Part of a small language model's weights.
Architecture: RMSNorm before each block, rotary positions, no biases in attention or MLP, untied embeddings.
Training: a variant of Muon for these matrices, 156M tokens, 4755 steps.
Each number is 500 + 40 x the weight over its row's rms, rounded and kept within 0 to 999. Layers, rows and columns count from 0. Numbers have three digits each. The size before them is the row's rms in percent of the matrix's.

# up: layer 2 MLP up, 384x128, rms 0.0745, rows 173-239, columns 64-127
# down: layer 2 MLP down (transposed), 384x128, rms 0.0742, rows 173-239, columns 64-127
# gate: layer 2 MLP gate, 384x128, rms 0.0745, rows 174-239, columns 64-127
up173 099:534468494435530516518538504590504493549470545537528531552470473443480573509491492481509517564536588468473537471428519521568494509542451546521542479538510549447484490491493373505445508534489485
down173 100:510477506493492506459457494537487502438468508381528470503544469511582520486560461477567491500490384571501479483513523412518548446489547443529493520520506458553528448499487557547524493531415548
gate174 115:514499452468517409454522542506493473431539496537497533541471518519524584536473485484555518517483433516464471496573566517576460455458458468398511541492506452501532496420481506495578528424516490
up174 110:454508521541510444467518504482547495501520506492453492508543491545429446531489494518423505472527449611494430420489445513537460430485417537473503597520540450529490475531532437444517484491417501
down174 110:530502452576474513478535515488521473489579512426477530449551476500473490550535509477582516514550481544397524435506523533502459524504485482475530513498492477522547502492487449426496464416513425
gate175 100:539491488576472545519560459411511563468480461516455473444410448474513503498527495524490540511398497476482426500518468536542519448440462475465475493500508454609490522497559498469466516518507452
up175 096:479433463497522477550510529506489525541446512512424447476453511503541531531481463473480522558546568455499439491515561499484447490503519498554522565493478561490395455473559505489492555550437471
down175 101:471498520497506430532552497510498499536466457496376454519509518504407559550475543470445555466526539479485503502463545510524494473575431497517512456486487566490388578473508464569552474550500529
gate176 095:476513452509449538549435492536503468397562457509478467446455519511542519525540543514482523553473504510497536492525471533530577553478495547392525484507446494489469577522536480477532482531476569
up176 106:476530511488527485583454501474501522533499512541462516594471549512512531501470465532430523498483456493507473524562515409483438446449458480581455466495479523440513431483488461516505490441504465
down176 104:499449540547497481548466504517489483443433492469475527562514480503528538505497531457461437481462407560558457458495401472547505454480501487460451417560436525513519459556473463499444502443510477
gate177 097:569542445509407516509474526477504526524481487473500435489477457441564457454489476463499462586448474522510533456502519516461491555410459487489482485561555572445467502498566476585493459534471503
up177 103:437436458529563471513493408547530537559512464484484542490549527462439498500501502493532511496550449420493496461517479495400521483529491545535559518441469485514454519506474480376465574499538469
down177 099:553491434497524508497512483533514556500534464514540504510567476488478442441414493553518535414552488537510562521530475497470499513550494523483543480483531501474445549509435538515534428468527499
gate178 098:470493479482507434551495467507497480517529461541455486458470501558467446528547532434492480438516502502589489532444459438450473612400533544546495530473421502557524561572549474479505501515536420
up178 105:454545538553553473411425541468521511495541500527510477486458459452441558514538531533481490512514501500520552438450449582501462514488531512479577579554507480497566559573514451479419509419498426
down178 103:485520544480562491507453605445459470467521494576545399450542511478469537548501459480457476520509467570515511488555455472451551585519497561522513505485515451443505506544535445502494534515430441
gate179 109:495434478485541442415527568462543477542507458509538479497468489514505524537507510553433389499465472513441380480546503522476479435539524492449485481521479532581566449531503490462488502544539507
up179 102:469511483522494507478444480463542521443551481556478515483495431526524470523515488624515528504481500422574456491520443576530451496451452477509520531489505511517494422517443464488602527481494494
down179 106:508511493481521468489461489532470513547516531447508487374517493443558482561511521522571532464388353517414453527449487598525499561466478472502506443561488553467542494496443517472510495478573480
gate180 089:482555489514525467514506459511384448509494517414412496474508527494513524532492538513445557546516491491526569493518465487488488541425541452552541514455445534515513482517413579507521485522518505
up180 102:478544509458539546441508499528461451527477569476530550533486587526526529517474484525495466550555381497531509509444543485459486609535525501554511454504459517543461460576506448500499425479476500
down180 091:451525530514497530514480550463551455556535466406550506501619582551457472424447456551552443534472485522521562553484549493477516498490553500501533524567491540507544450535480535483424476445529473
gate181 107:508523455554529530450476433475557481512482513448517494495446509592537433509568548519512554564525529507435459469547421532536536517511557559506479516485474507499531495513443521442583480471425509
up181 110:527419545544487533530558527553471495452504535484454533494474470459483484459543476477529579436483501465530483539452478459511499476541534498482532523541454519486438515527485500509444536467557463
down181 110:497482449448525538511426472511537502487464515509461537482514550499486456494501524488507501558479469481549547509515527517580543533564517523504585425540546441579553452460550467477509506539526486
gate182 097:546461539402472510443443536523492484570536481512484442517436511526504540517440539426487505518544476530516553549505492532453515472504488558491572479514450474402446498480554483466484474565432489
up182 098:452498490557492520539580525475508445485427525472486528584525428545505465497526483516518500522531520492532516517474487494575453550437512485440504520514485530464500481498470517470572513372459469
down182 101:526445529483558489510453476479480461463544537479574479513458539509428465453540521508553481548537514641512511510515491437543495469479476499532492453461510485542434495476448593509473458452548526
gate183 107:525459549497475533466442493471469469527441529563572511473490493450446555507415554531516473442526474559469492592471480567487512488467447471504482558500514497524527490517569441451515569467498451
up183 101:537494529555473531490465530488493401556466550470495528532485513478562484461456570499490463571506553539457523543519475552445510506509483436503513526477501527551492505504496391444472513448504452
down183 103:474508520512514532524559535573528525544533505434540450538522470437564476498496504519438464523509625472459555477475526486508543502560487454489546422478490557454486502473501493486533427468466531
gate184 107:440426458503556428469525490464427473522481574544473551516456518490466516543514477497420481457382507507451496507459518517535493456468470530491544479512478512503560502494522504549539506513465551
up184 110:506529524486499470488495441503498529484481523505483461415508486559476476465491581547543547516548397526505556524533518490453472484478504475570484522418541426539483514482428481465526502485489457
down184 105:549547477475423439507540469463463484516477529529521473446483471567508429508500538516563502495582400419503538548532444531465488465431498472544502562466498430488492494485463536496481557490508442
gate185 096:530485434500496410492506558456537538540477497517585484459523543594488497518497555491515467486553461553532490469478541469533479507475480475433477475520514515432505532502561460468481567525580487
up185 094:561444515463485485495542507522505528502503458513498474442485505517466489490562468432530526505553497469472476495497472441490450505484500571417469506527555511395530564548557464517498491484524473
down185 091:482525462505517523548518511438480534503506417470435448509484556507489520557575455537511484510498487480504502530424600477513520422459458486486483484408491477471466471487539561508572491448431516
gate186 096:427480497437512470538574444537522558497514492559542530559486590487467561495507448531525442441540485531511484511528555455534478573510462490482549537492547489487529403512494488506486528520495461
up186 096:537400428490532525508505541589478478527514479544494476478540520515446560497501475504472554477532496476537497525480548514521428502476575509546503512488505423458509453513480493554511445578536453
down186 097:523516447535563505522437498512474473495524491513486533411494493510500563437507486450528525513563562472470585514516535554483563537517546462544516486520468553520505538472490559502505571565485500
gate187 105:448573570548523497530546487490454520561498480500508486547454442565500425493489507443446502446520507490510525443534415517510480484523494481469466441455598537510506544480488510545465439537555485
up187 103:549452511515569478490499459524452448563473513511534458490493495527539504476475557462474493496508486448524516501532557455492484585427522513446443465517552498446504522519499484488492488577553480
down187 101:618530554510504499524498541453472535443462515477487510479489407527543508544531487453497532507569499526493515549457557462487456496515516455529465431521508467496479472428611528442506532514450562
gate188 109:483464547517475455431466474510523547508431453505501459501540490523537485484512496476548565498507556495449465490469455510506487493549472540447531496562515474465561491520587461527558538473487490
up188 099:591545513484533441430555449538463555553536566461561476532448515555490494476532546445461524526540501528476507484541479443489506545581533512457561481470518522542440481537527493492532519461476494
down188 107:486560560525437465509482485534483561580457455463599519517516480455545534528510481472484550457523376578543458513448524499460578529524507445511523478505486529512526542520485532506443511498467526
gate189 107:523571491486524466467522507493540518568537534564440459440503543564550465565462494524468554490534496514501557512492493525552490545521535520604438471412519533481466454508570528542445542506471543
up189 098:565504533478499498489478476508504469472495511481499516591433382511495525427557503434455504552548495508521497440472543464482445455519436513459502573545566505508521538494555484487463479487482469
down189 099:563464486501509512479516519485477562462470495524462455513481456558524479529472574502473513528490499521538528478555566528531458541512463532526549580544513534507452554522576560484474502509527472
gate190 090:499494483444528519474468515520545537452492523482541467482568496534568501610513435491536506518508514464547458520475492510432494518484503521552480421512596494400429441504503490518480509553451557
up190 104:472498468494521577439436486510472450490542438487505519498434540518494560460536541497492513504537435419518561504447457551556492486513491518490480479490465476469538581437569491482494473450490486
down190 088:474487512491470519480466454476546530542432497479514540442593501392527495456481509534442533502548490516499469547544475457454501508498483512547496501546516486620469518538496443516529452469552554
gate191 097:581519488510436495526532506478486482532425524524447524501480505537541589624524472467486447483470551564540534502459488483524486568469555431479493528509542450527440509479520506385570424497467499
up191 106:476500492485482500468440425537554513446523481481535473546463493555450475486491503524569497521475463466526469511471516512476563500493498590541487455482543566498477464532502481514450414509491397
down191 099:461510429537499467441439505504520476537533544481434484484486486525482381467501545510511482462492461490557470496488577482488461474468515487538487537493528520565487515462421543462481509496585561
gate192 103:515531465514522571561470464446493486462548450470549564471488459529466546520560465419464527465521514503486519581480527533460555517443495539500480576528527402534553471484494507510463497537499465
up192 105:533489524501543495588532482477465503526546477514500506471444512548528518470537486398450542503427520612502524592531535495475508554495508584517474559542560454533510479508499570509452545519542461
down192 104:511512569484520555537551545548485461496556499526484471516486538495560482513540459469555463531449450534484470459496455419460510456531539535481487467485453548524448549452435528459459576472451501
gate193 099:482532524495534458467523428532483549517457489550481420474500495497491497474506537545496544465580488481513524466480453468473479533479475495542506520483578508434485526559571516536479539457592473
up193 101:539476423435465537500570524485470497568498478415495393523477489479432439474531500522491523472602471484492483534468528458517456539460468540503453480500489512512463512506578447501435501524515493
down193 103:510495484451514526486502556470594535515518444476566499453504494498419467497521523508516549566517402461514497490513428506477470432551529515474503419460437437455499526473437506593487454553463500
gate194 107:472489471562444462517563582460464491491505432531471495411495559517572532508554458520457461520520502475440464468466517502512462501530502495496577491532531492538552528484546476581422483546465475
up194 107:452525489486538475484507460532521456552520469497530472560460550512458479504523567458481478539509532510468481528463471416586517562526576511495539485467462517510490610550554495451508516448571484
down194 106:437472495466517515557511488564503504509480436510518541445540518536424497460511538535498506552543473500487490553458555445517469573501587499429501498502505494499571510566561524525445496487491486
gate195 100:466483494515520502520466471544515519563519544513564453481431566499530465517544445485547469490490431531481510482531510468475486440530489465484408465499429569448480538540452419453498577522493543
up195 093:460482520522522474467450436501557593561470463479572526511533530498472432487529516530453475565511415563530527539511545448525460410488492492540503466553531612469462497491464474485520494468462463
down195 088:514482481530456533501484451437536492447518478458541529497518469419464471483468555523514517529411524503573490546504506530494389529509480465525493438476599543558432449461543504524529455489549521
gate196 091:512517550486456430504483452509458525530541451516485548462476492547443508455493546510513515498543481451563473483559512624503493552504509449540523456468456464526512425548500494484592490508478565
up196 089:502484488565528512476570519517495436529509507536521522505524524445485512516496471467486537500491537388518393450543469453522468514489596548458520501535517491470491516513525477444421477536532488
down196 088:561495485566415443575492445556526577523471563460460470431518550451555580539482518426496479529420456526488506518522463456508526571438464556496492591488468487526492515530472504484523530508426542
gate197 103:391483452535482468506499517500467566561505437525556478520476494530503450476538478498440479483574638536494498533551532504533472609575472495475542513500507469464524459526513464499561570549517487
up197 095:511487574506471504530459473441441494444531585548555486465500532522515493431496510519526519493431461506523518533571439511461508508515458494463521427487472547494506582533610457499516506506502534
down197 095:511539480473456489447477474462512528515449591505541462426478502482468478511549449504531474471445372520486508556564462493495524488537447453410484479582471473451490530503511422470500423473516497
gate198 105:567510537519524474469528545516510580525496460460470566488513493543484498508537482497496512511463489584436453511492565599492515453503502500478524528489490537470529505502484495503619511468471512
up198 102:501494500569514471503476526462522528507487531536457564470464432524473462534520505512513485485511458521515529450521476565510484501608540513478509441419436533492468450551491442530602496537546496
down198 096:488475530490506574499470544495473537403407478518530514514506523534556508477573509617473500490427496463454532496460506450500535443532555467417505498528538482490483430468521570507503532405428522
gate199 104:471473542533480454504471470465495535440504560446540537447496529476503563487534494529493513411432499511494546530483438526512534513468514394439474465565512464450534486483372480483501537478528534
up199 108:527532453464490483467519460460547457500488514538441448485569501570403450515515451538495454491521447556487505427501532516554425474459596463419575495505460465529421573498558481439482449462498505
down199 106:540523535459487475442491445492506500587485518436517467468558531502445560526506469501495509495514478487485511486521461494540554481500622462418502480475468574408514528554457516505571489510510485
gate200 109:488519488437444556513527500472526490456550528504493432525524543531452459508517527515532425477501558471545540551537468581497499607449581515463494577476446482428613565503455548485486488520490505
up200 093:555499493522540515521451577487453500521548502519560405494495526491465510520437443549544459488526511505424470513503509498527468486551535420564516440533517500422499499475417459556546517433518555
down200 105:440500494455502498530476440553509470436382525506470447487499525479514459417521543469477568460489450489436513457555570520507542494472564545546508494484455491533501502455538564539443532500493598
gate201 090:432527528529524507503509524548476544531486408448485501444543515545527502533477480502541503482453545483467449510499476533472488596514493493486501488400469573462583540538498538445435554527483491
up201 091:533525481490461529559556452489547442541499552488487423521538525473471466481500446459480503511564486540489531507473479460486515398477542508517501518603492491452444519464489477529438439471515529
down201 098:461473524472476497521509512568455457583567555495554438533502502572455483467522438449487478485564455537517515493512519446450587437503512523487522471468498456441464554511476541477547467419480488
gate202 104:462444521489512492525437520421459488544537589367458498554472505506516421508555539480539487445507527574582443549549446473445472485478493521459430547515519553518484450493524584478467527511526423
up202 102:426482490488513540507472565426472443469465554465497515547479527539535438507561525500552494513548579519576422551554443505466482504487518520486490538482525547461546464490488544547491513501534474
down202 097:431490487516519430498526593544493543474540458590479455482475557450485470560508530465576460525478575476517500481502498518521491463501447466490524463492518416408549410534497531437464545547568499
gate203 102:563461399507476475480527438452578508485489464562433494463485528505462564484476467510535439548437491554497513477491495538602481463494517570504487480502540448530490501532514576498475537521537471
up203 100:527464441526463445527532508488419552525513590480494543464428581530525467549541457506492470561491531468480541493458467483540532500542501490508483480463556502476466571492480567505465529456464558
down203 101:454497543399482419454480482519436516517502434516487421520460488534482475471467506458531442507522545477513514489515496456545526475477486540514540463468513441505556490472469480508464420459464470
gate204 099:544537581502533449528516507580482522599488559489460527487463545505517489498514523490454530435433515515556536485441474464559545588448533488442507555474499415525557563517530557449442498450529507
up204 106:526474566456514447500504517492521524544469485422538528498472491518480540448440516534476516511471497472488585536518532453517565457489488520496504515508495470521550513506521459548495497497497580
down204 103:489569559468526465475511532514541510439427559472516502444452507469514534556481518551480514548544406389502518510501490444508513411501457529416471489492458473479465509453518523488495488605469551
gate205 096:536547501455568489509542572492446513528544572492416483524534466535518472499478572438454478514499535480542577458449507408438554511465470438501536566479578437483467533505546458494490504502491461
up205 103:513453534523572569621496516486480516487461554469509483511399555447523517436503506477458484507508487512566560508500454533496538435424496528552508462534484462552454454468512477494507623434402538
down205 099:444545498492523499504521553515543499585418452573536554534464435449557531428565496534478474542478523475558490519574469578479498423520559552522508520466524544425472498535435487502463588461532466
gate206 101:539588437518476489474540562551472490462558514460489485502453518490484448536498447495451486516423464425555487475497480398502412555516514467514423524478449483542507495528486497473478504391472534
up206 095:462533440523494487493448453495508470505422455449504502481492493445465495481512494504398473521460460446506490506500532501432492439506467522536499495490448446539579481554476514470535438544495469
down206 101:513552437512576528472491399520474458491494513431514496514596518548505508488537487507511451568513535475472548491505498481492532471550555496489555457518417498576508451547560563416486397501450477
gate207 095:513531447567497438492516518486514514512506443479476476499433554506502529491506464513442442464420502545477529487595486541558526498472422480453496485484478481578578535507497562507488507523512440
up207 105:497558467538483474420506475459556550528500452483496463538529467522404515471545492535526493488506538505530544540444535557462531507501499502538504592535479541510457571494520489478436490545512516
down207 100:435480462514495480498437566521448543519406486471511467494449494412438500439477468514523486472487529497532523522526517565439514477472516471498499486456521485479573517504449567514408519480452494
gate208 106:498500473457531559497436485530567466490511470464544543476480473480534441490601470514452541511488507538527544540565466484562460448458515442488579520469453505454424529580528567507521528509485433
up208 098:450490494468525502496464455456501505473485471397476549513506542436529455451522462477561474497484439474529471472418450516468519541510443484536522497502444485512499432518530489535505569498450480
down208 103:520551474544490491560470507584455461551454450555531479472486498531493401500559517491498520563443489442554528511488565461564520475518506461510488521549517543517519416522485479452459537521435526
gate209 099:518525452441459462474503454507490510479500477519460504436470482484471480537476472541471421504487540485551516569529506506454503603443493445527498503499464577502517507507503538520421443511441474
up209 103:464516548475491508535510510503490534487417586543577575505480545527524474472535471552568494547449503520516468483461505524522480560487537519526485496418494412454447523490506442468533523482532470
down209 099:509447521503486490533466493518457423519505497512508441480511517517545455543469492571519477462520567549566508485444484474509557505504503465475509403503546504451494447476567381483505533477488492
gate210 102:464457406543504492502530533514488464490429540486511528494448538471504455498517477451494527517418564533502535500495545453556583540437548543583511464480519434513472545446512550585437508522508433
up210 098:435446506465491493508486522525527470578513491493524530528535524574528554462529432550494503471480496407478503542504499519423473444544530505428452488462518466518551531528554481500483561548506524
down210 093:429450533577472493474567531529467476498493494492434577559455500531491510479425505452502443535486491526584482554502491536499550550485490460531589465496546531493451436513544482568542510530552456
gate211 103:522474540458500471471435542498512485471550510438541461484405510513523473537518489506510537445517515533486455465526484565532538514465503473562511462536458443440468533515499509507549443467527474
up211 098:499454432554479484507526520508503523449521487498478523566472562466483562508541478513475480520539443474571540476522527466451478578530579532505491408461484459521512505540502574477527516546510455
down211 101:456463526528462509508506527447482479522403451518550538454434444542575536511544476477431485460516477453503565496415476529559483557502591452455531509503491452476443490567504535460446408508494478
gate212 106:459518448449499497500481528507416464430553598445476470505433475507512520565444435446512488428469602522449516568509482499518427497479523444483492517535471504425527454554557514534520568518491541
up212 108:490493543511455501482477576517479517485506566486473488544519551516568556503500509481590485555490488478508476473480472514524427477486506528526416537460523516566489514534444554507461512499422539
down212 109:451495532489507518435489537525431510489468567619455533432490553562550565461474476492422520430531486512489495499445476509477539495489474513523454508480433554530487539535488523418493474472425477
gate213 097:532519528536438543428537497490498461496536508444546458453391484504498526514517515505549530467489515448515441555480553526552488583441509445503496466563426493514478459500519489526503509484480472
up213 093:429519605536533533544444487451505503509520426514442477438493502563449468527502516479493451467540471521541572489545474475566541476531501494543507512537464521541509506514504527470413454481445410
down213 095:533515491549491484506425544527508472473455551527511523449529484566518416501531528542457476437524537455481522528537449537515518485503473527467471567442472559541476544491506510488439439514410505
gate214 099:441505526457539443487483568512514472493450465540509499563459544533513477466553501456543472476479435482571526440485521486547436566497473525484544497544434546540592538536466497437539456508518416
up214 096:392481529454598438532525521521493466488480523500508574509491536467558477467491550465448428497473482489566474440552474552473438518483529489502482542521495513540561438536570525529510489537546453
down214 098:566471484549529443471486442489456501489514494543472544515470531438572458429529535447540452527524518509475530490551522420401548503519584537435493524479481513567533494459531498533495469481513462
gate215 100:523564512499481587485540448498443515514510523426480514438433475553562566504486548507546549483480465501533565541524439475485473507431534481467497519561509543495456446520567473493497446474557489
up215 107:474519452490509511454454459455561506507398541424464406494500593557538484548447461469502459464546530515500485507527462523458565449470524487512454511490486546503470518625443453513487470541529573
down215 105:564506506544489531489421513409561505537490501425488429414517581497518518555532522477484551530496519558461496522533563558500489458465515566519482512535507580451510536522446463481487490518599564
gate216 098:476493527563582476460544480472460411412452549499530486426492491478511476502462478498532533444514526530531469483459519550542431431489491501464482582496496519513567459466490554493548455497544486
up216 100:531519530511490421523545534516485483470485546426555518566497590470544467492496507489528487463517463530607472501419499519466473472462552536447503481501508510458444511494490464469584480583484549
down216 091:531435409487507473495525501493433491563452480509521526507544498515485476472483540461513472452535547471553493446439464457536537530463501452445468488502499456498417542489458473516539485428449590
gate217 098:452511432489491536562406471459458431512491447482469453520470526528493514547518436556455535473524469531497482515493522535503447525437454535476556463558480497512489513499426569551466451584467519
up217 102:525440465420557525448576481481523441458511433465536508530510476508476497484421532509553456513497534591489572463529451506489548534519462534418431534513514518444480495502458448455533491511455528
down217 106:519496513402490555631546441427554456508435476576468420484450436421470489442512545491490499509491407547462469512511455561479492554555480529481488511515486537454504523507491459444512560494537530
gate218 090:495499467462418498536532459499506492520565565550436486478497498525527497545547487526500470496450496470507550569426496528455485519479509577554556521430482504495487480467507569423496516554489458
up218 100:523487498534484504569479500452473506473428498496553541504491515473544478475533483490534501508575513467494509484437450504525403569533487508495530497456572455476478531459538555456552399468445548
down218 098:537501528508530512472520518471526432473481498552455480550464438449465538465575492474455503485494521490569496466449467443491537599511490486553506500552495455477508525451555563489526450564422541
gate219 103:490545513546539512504496481537565487509583500514573430496536433489532458507520562497426481486561431514487487519433499464556462473436459503535535537500504520455537558516543469531558453475519525
up219 099:476501524478517490477492526513520429466479426514419556480506483488463454481429477561550513465503522460453460524559539439468493386537475450510470503486507458469491444505474467454458494508545435
down219 100:492490418459387462498444459492410458518491509488474461512515524502427543465547500506491495495496467448470503522489521532512539496533560521490505444478501508573565545441453506419498519496466580
gate220 094:488429494550411500537450550504513479553547483497496473407527480522469468493424458524516578486461506414499403378512473532532471483516542419478501517545471514510512511538443501536534531534432524
up220 100:460501510523419477488532519498491463503508476506555503524551506468501520412494515512489488555448477562553487469450555525563435466537600520479427513553501512528457539491471448495510495527449560
down220 094:556535505497520579486521522506480504497491495438518461440435509494570471575580500533478478427533507475516510536482533500474504493452464502508534534481553473487399473504495422469502443489539456
gate221 095:493582509519547514443523489522539522466441473541464511516512447493534486455526512442505519430494473572523486501520419481528478484489477445447486477526477518462552555478522522499516526534533557
up221 100:523501462486470464473449522462549525541514497608560566524530503484478556511464431418560464502506516518534615506593452444460505524506541532482484481572482483513573539465503583463499489590552513
down221 104:497454455506530567527489496516481529586479494553470534587462469549503585536504402488491449511502505528439551512540458464444473504410483421569505517483519476564469463464476493502470431403530534
gate222 102:473513558454478505527434534508579474489523493448498544466513493606555513498558529513486439419461517479566469536539448489495492466502503527481521559447542427557447540486529517421482512425540423
up222 109:536517470487453496480515487523472509537455484487453521504505450587434493490573530504487459505422513477506499419560532545513567481503486504590479451460463594542548475450502522504509466493483508
down222 113:538526515478444426460478418471548540518506563540474489464482476540463455606474493493529576515491546471517477547539541527476560485550427536548524528541515559469525475490539511553438472534603511
gate223 106:544571461506454511433548511473537461477461484519551513439442462523503441535450510498492455520430515519566503466490487538528475435410531523521508482462440432556489531453548521443535527467490504
up223 096:517527460496559451540530460507502469546507525477475445582514507500492539500454537496512602490517513475484444478510535507466527603607576494530480460487534505481548438548479496457496439548458495
down223 101:467552471522493463529504472558535547451587522525535515480469410532500516475486497566517491469533491585492540476476532458484484501482493474542458510524506476531405510577447595454502550508425544
gate224 100:433437418513470506460461422474526524469494430497520528483576503500466505480533461550490537479463460513460487500496449465516481531526425496428509491484463481447522479512481461528484577519460534
up224 102:486430416530469479456606455587514469421508440481483499563542503529518501522514548514498517515431430491463487461458499457565454530510516452511513531475496453535520419522530460503498502511445457
down224 103:530474444532496495478546468582522437473512402505514539452437507514477508513502522468417496516432511541494502518457520487457492513568460579438411462537530464510560477420571433528461460528487513
gate225 094:536499569492548504447518429552470553400479436491516472464487522518508519477498466461506517428494441522460453561522439553469454439520540447509523457429531443496510574497502494557507498460458507
up225 096:584454532490545492491521539499515507489489450448452521449535480547568542456439531466434543443499515561402519551462495560470446441529495440516474465409469423500527504486505488485478555493460490
down225 095:554534533504567476494610552513485490534525558524415550544481489410570508518538508560482462495444541466477512500480500561459454444472504482478502412457535449480401462492515460477429491417505453
gate226 102:417482504496518549515450558538486556547540491502470531555502457531448518545486457450461547462397450490473505514536463459523479441463516537453526445540509460526461455506475564549564515502550446
up226 098:477556555498458489462542427434468516521530477491510473574448519460534533487501495481483525556549529449498451423427561474562500440596507569510508529572524537532518441521512469467504434543505541
down226 107:504534534495480498550560495487467439510484456466485490514466471459458530517509513464427551462557540436489513485533487503467526522515474453518460479539532487490543532521484433505526474574496551
gate227 089:447486493531493511522551524467505449529461528548559464526470435452526520497460480567476464443388555509553466498468499500499488494478481519469565558558519512564469477539499471472508458530566535
up227 097:479551435467465458448525443473468440463538560534467535509549499521528536425497523565505443502448445542532494504491480476372488451494517542493562491491554483510514490479460530561450544509516504
down227 099:445531493601454525429481545463479472514487556480444502442470448445532551534492475454552437473468456500555512475562466578454413501515548455519521489629541476479512515457478482494567542490560491
gate228 100:578522510472494452381523495502478541487538443498488525414521513500622551523499504496543508500468487514488470503479533501553463532507415535436492511482403489518529526486504515482507539451496439
up228 096:416498514516488503540531524470517437574505486538486471524490447429420468509491505540473494511581544454473495478518428470491503417448537464528465471552575515485436475560539507549436447585514556
down228 096:486471539533522511498511472483523410457458503511466475403472455547471434544540511542461430500563552536480478576519439488458556458540556523524484515489488557566534433476497474431502440527510507
gate229 103:459546525506456570497520484421535509487518524509463443471483497531546554541567476490471522459487497500513585505503510521557509527536531549502534555454490449475473531502477449494441479570496437
up229 103:462490457547458494501523520527501527484521535502505515514577498444584509540440533494501560379501484443587516463550549570530468566489448567484502484521479458516514504505533427459467517544566519
down229 106:441469551465473474503476523519493494476519414468481538421546462479468458517462513535523486459555570505527473473446575562502438488453424477565583482507500518516440496498552565525514478515581599
gate230 094:480485462489505526489491475534501463485574484486553640503508479462528515480510523476530477604537557591501535482518405492504520497449510539492513530506474509479581414458517540523512536539495493
up230 100:509494461426434494482477511452505512458555461560495555484524532512477457535563481544497450558539587540493456497562521558472606515483468521468515602445488560494556514425428510530479553535517475
down230 098:536467466462448515421502472508438543541456448491539529514471535546443489514533545469558441525490531531499556440474478412464478539537471550537469459433534519582387489459545453510465461510484466
gate231 093:519492522493515547475459472476508469540451503482438462505462449546476505467428543531486505506553431577503572511446522547492483514508448489426489530612520476443461515483578527526495480556509556
up231 091:475581484502506541539524507527466468511540519557532517502445524503454474552491491547497477525527472449418480493484485528578545567476508534493469538495511499557538528430452505464475448488511523
down231 092:459509521505474446517497443481501494485481410500455454450491473577559530498594497525597498475478543496578498562518509427537491527523503446533494479501537533469471545525506469557506495547497530
gate232 101:496515470472532494512447485498504510485445451532477560540494417547491534461462472473494497429501502538441521485554512494498415499488541535563536504482523422567473449516557573501438462534532489
up232 098:530563446520501529536562465450484455398484497444468452512524555539523511498534469443460538462459486555477562444555527501603490486447483478495519506511504482514488569489487560435556457465495456
down232 100:489424485503603463444459475490432461441513475493517485492518534543580430476467532559402472479489480501543487516524543475493464500509490509469452516448504480418604493504459553496499412414557470
gate233 095:467498463555545429513591428487497496557484529466531447486513509441477548509485470534470497501498479502515496478497501513507489486447551439474529609506499528540431571495498465557559455433481474
up233 101:411514501491469422537471520452467465488524350491490449549472503490473514589505489565541501432494435508486542506509514528531558448489567523535521507493438511601470440493470452510543479403524483
down233 093:487510457398469489501489538475448443566497448462489469445484426440415473574466466523557509416500510527450501532531555520541508520577447554524504454547538465552496476504480495498547444491493488
gate234 102:476449499477498430507474498469443525500450459501468494538401439528405505518475514467492501471515569449515578541521492526469500510514512458518569470508536590492512538451442483488409498517445561
up234 092:529423525461524466533534507503507539438476555501511517562540535488578497539534504538499528546543472501440528511526473538481533478567533481485481484481396481541474460567545510460500525445525496
down234 101:530443540437522521513505504459491466474502426572546492561479450447499541479444439501573519515458440539407471485521458489477477514433514522490543450473497523562470519579545506473505507457519421
gate235 099:520478471461496549425574488549548524505520448495467497522481445526543489536529568479481529491519506541495493476616509504530467472496495523412499499490486498488495429461450537495513490586445495
up235 100:419551465448495484515485545471461485449515584498421516509500543537551437510534483497523519562421501559447546543478534498484494578465458480445605479475484512524490539449449500485561527489462513
down235 102:484518453486511493416487459463548462587545427525510473553439531479501504519495528474486563538515496493475489550499469480543500561490567459498549463416503417440489508478501510432478545535456460
gate236 094:578474478512531499478529520527474432542521558475527441527494555540581489533511537496531446531515562527465565514507453468530508487498426563503513511504513493547456533428491547512511533490572567
up236 102:479518420497501466589491511484554524539500420471453513500528546555449464532563495487442482460491471531529535547477559513507468561402525427530490483537504486509519457468448476441544436570473479
down236 098:493469501458509438519498519549505524498531532529476480465530470541534502467456528480542563460435455525524541533451472559538477515470554468493413532485472534532546542600461539496476502544532431
gate237 098:445440483457455514507506521493524598519533507478567493494511447440468550549565467504518525486443467429452508507542559465494466571512517504493498448579485501477507420479419461488455511514405562
up237 109:460545463510486506495469469508461482480452464483512493495407472541462545539498440528522522556568519533490538541479498575473564567480515510464497512456492479546448528555553486403531508456505461
down237 105:547509515449455495535471479492570550492510502528535507513524508512521578537513429439535543581482433458459540526556496497535559475488518464470478494532502531507516489431486553487558585521553471
gate238 095:458475546504581461442495486416514527461571472496496511483513486488501489435567506475483494486455461509563542484519434442511547615494406503541463521523522522496526497514503481470555421507554492
up238 104:483469477455482525463507445586469553498507510469449503479494500565404544470484527506443555502527507475481449634552517494522495509492615521572567496485460539496481516462514462553464522549449461
down238 101:467506471415481548430472499487541483540485476520508496495496562567538486483462491494472508511530561599493496560523470524494476525498585468508516488523403517558440568545516525470503518526427444
gate239 103:494517464516483494530527590464486496515445454532482501504561535509576529520537486504429475459483533491538534427491472582511467606436423520493531504535475547550504444403498510520503473531506532
up239 107:498495563454553459460516461499463411495460528464558519508449495550466409469562497514555531531516508503478515545526524469439557451551603501535497473466526502470467517522448461478513492477452552
down239 104:507499488470493505501465451515477496516488518474519527535512518513406413499485439517480470533565403555461579453505582459494546485477517479519485516471535448517540569541514473414539510502461533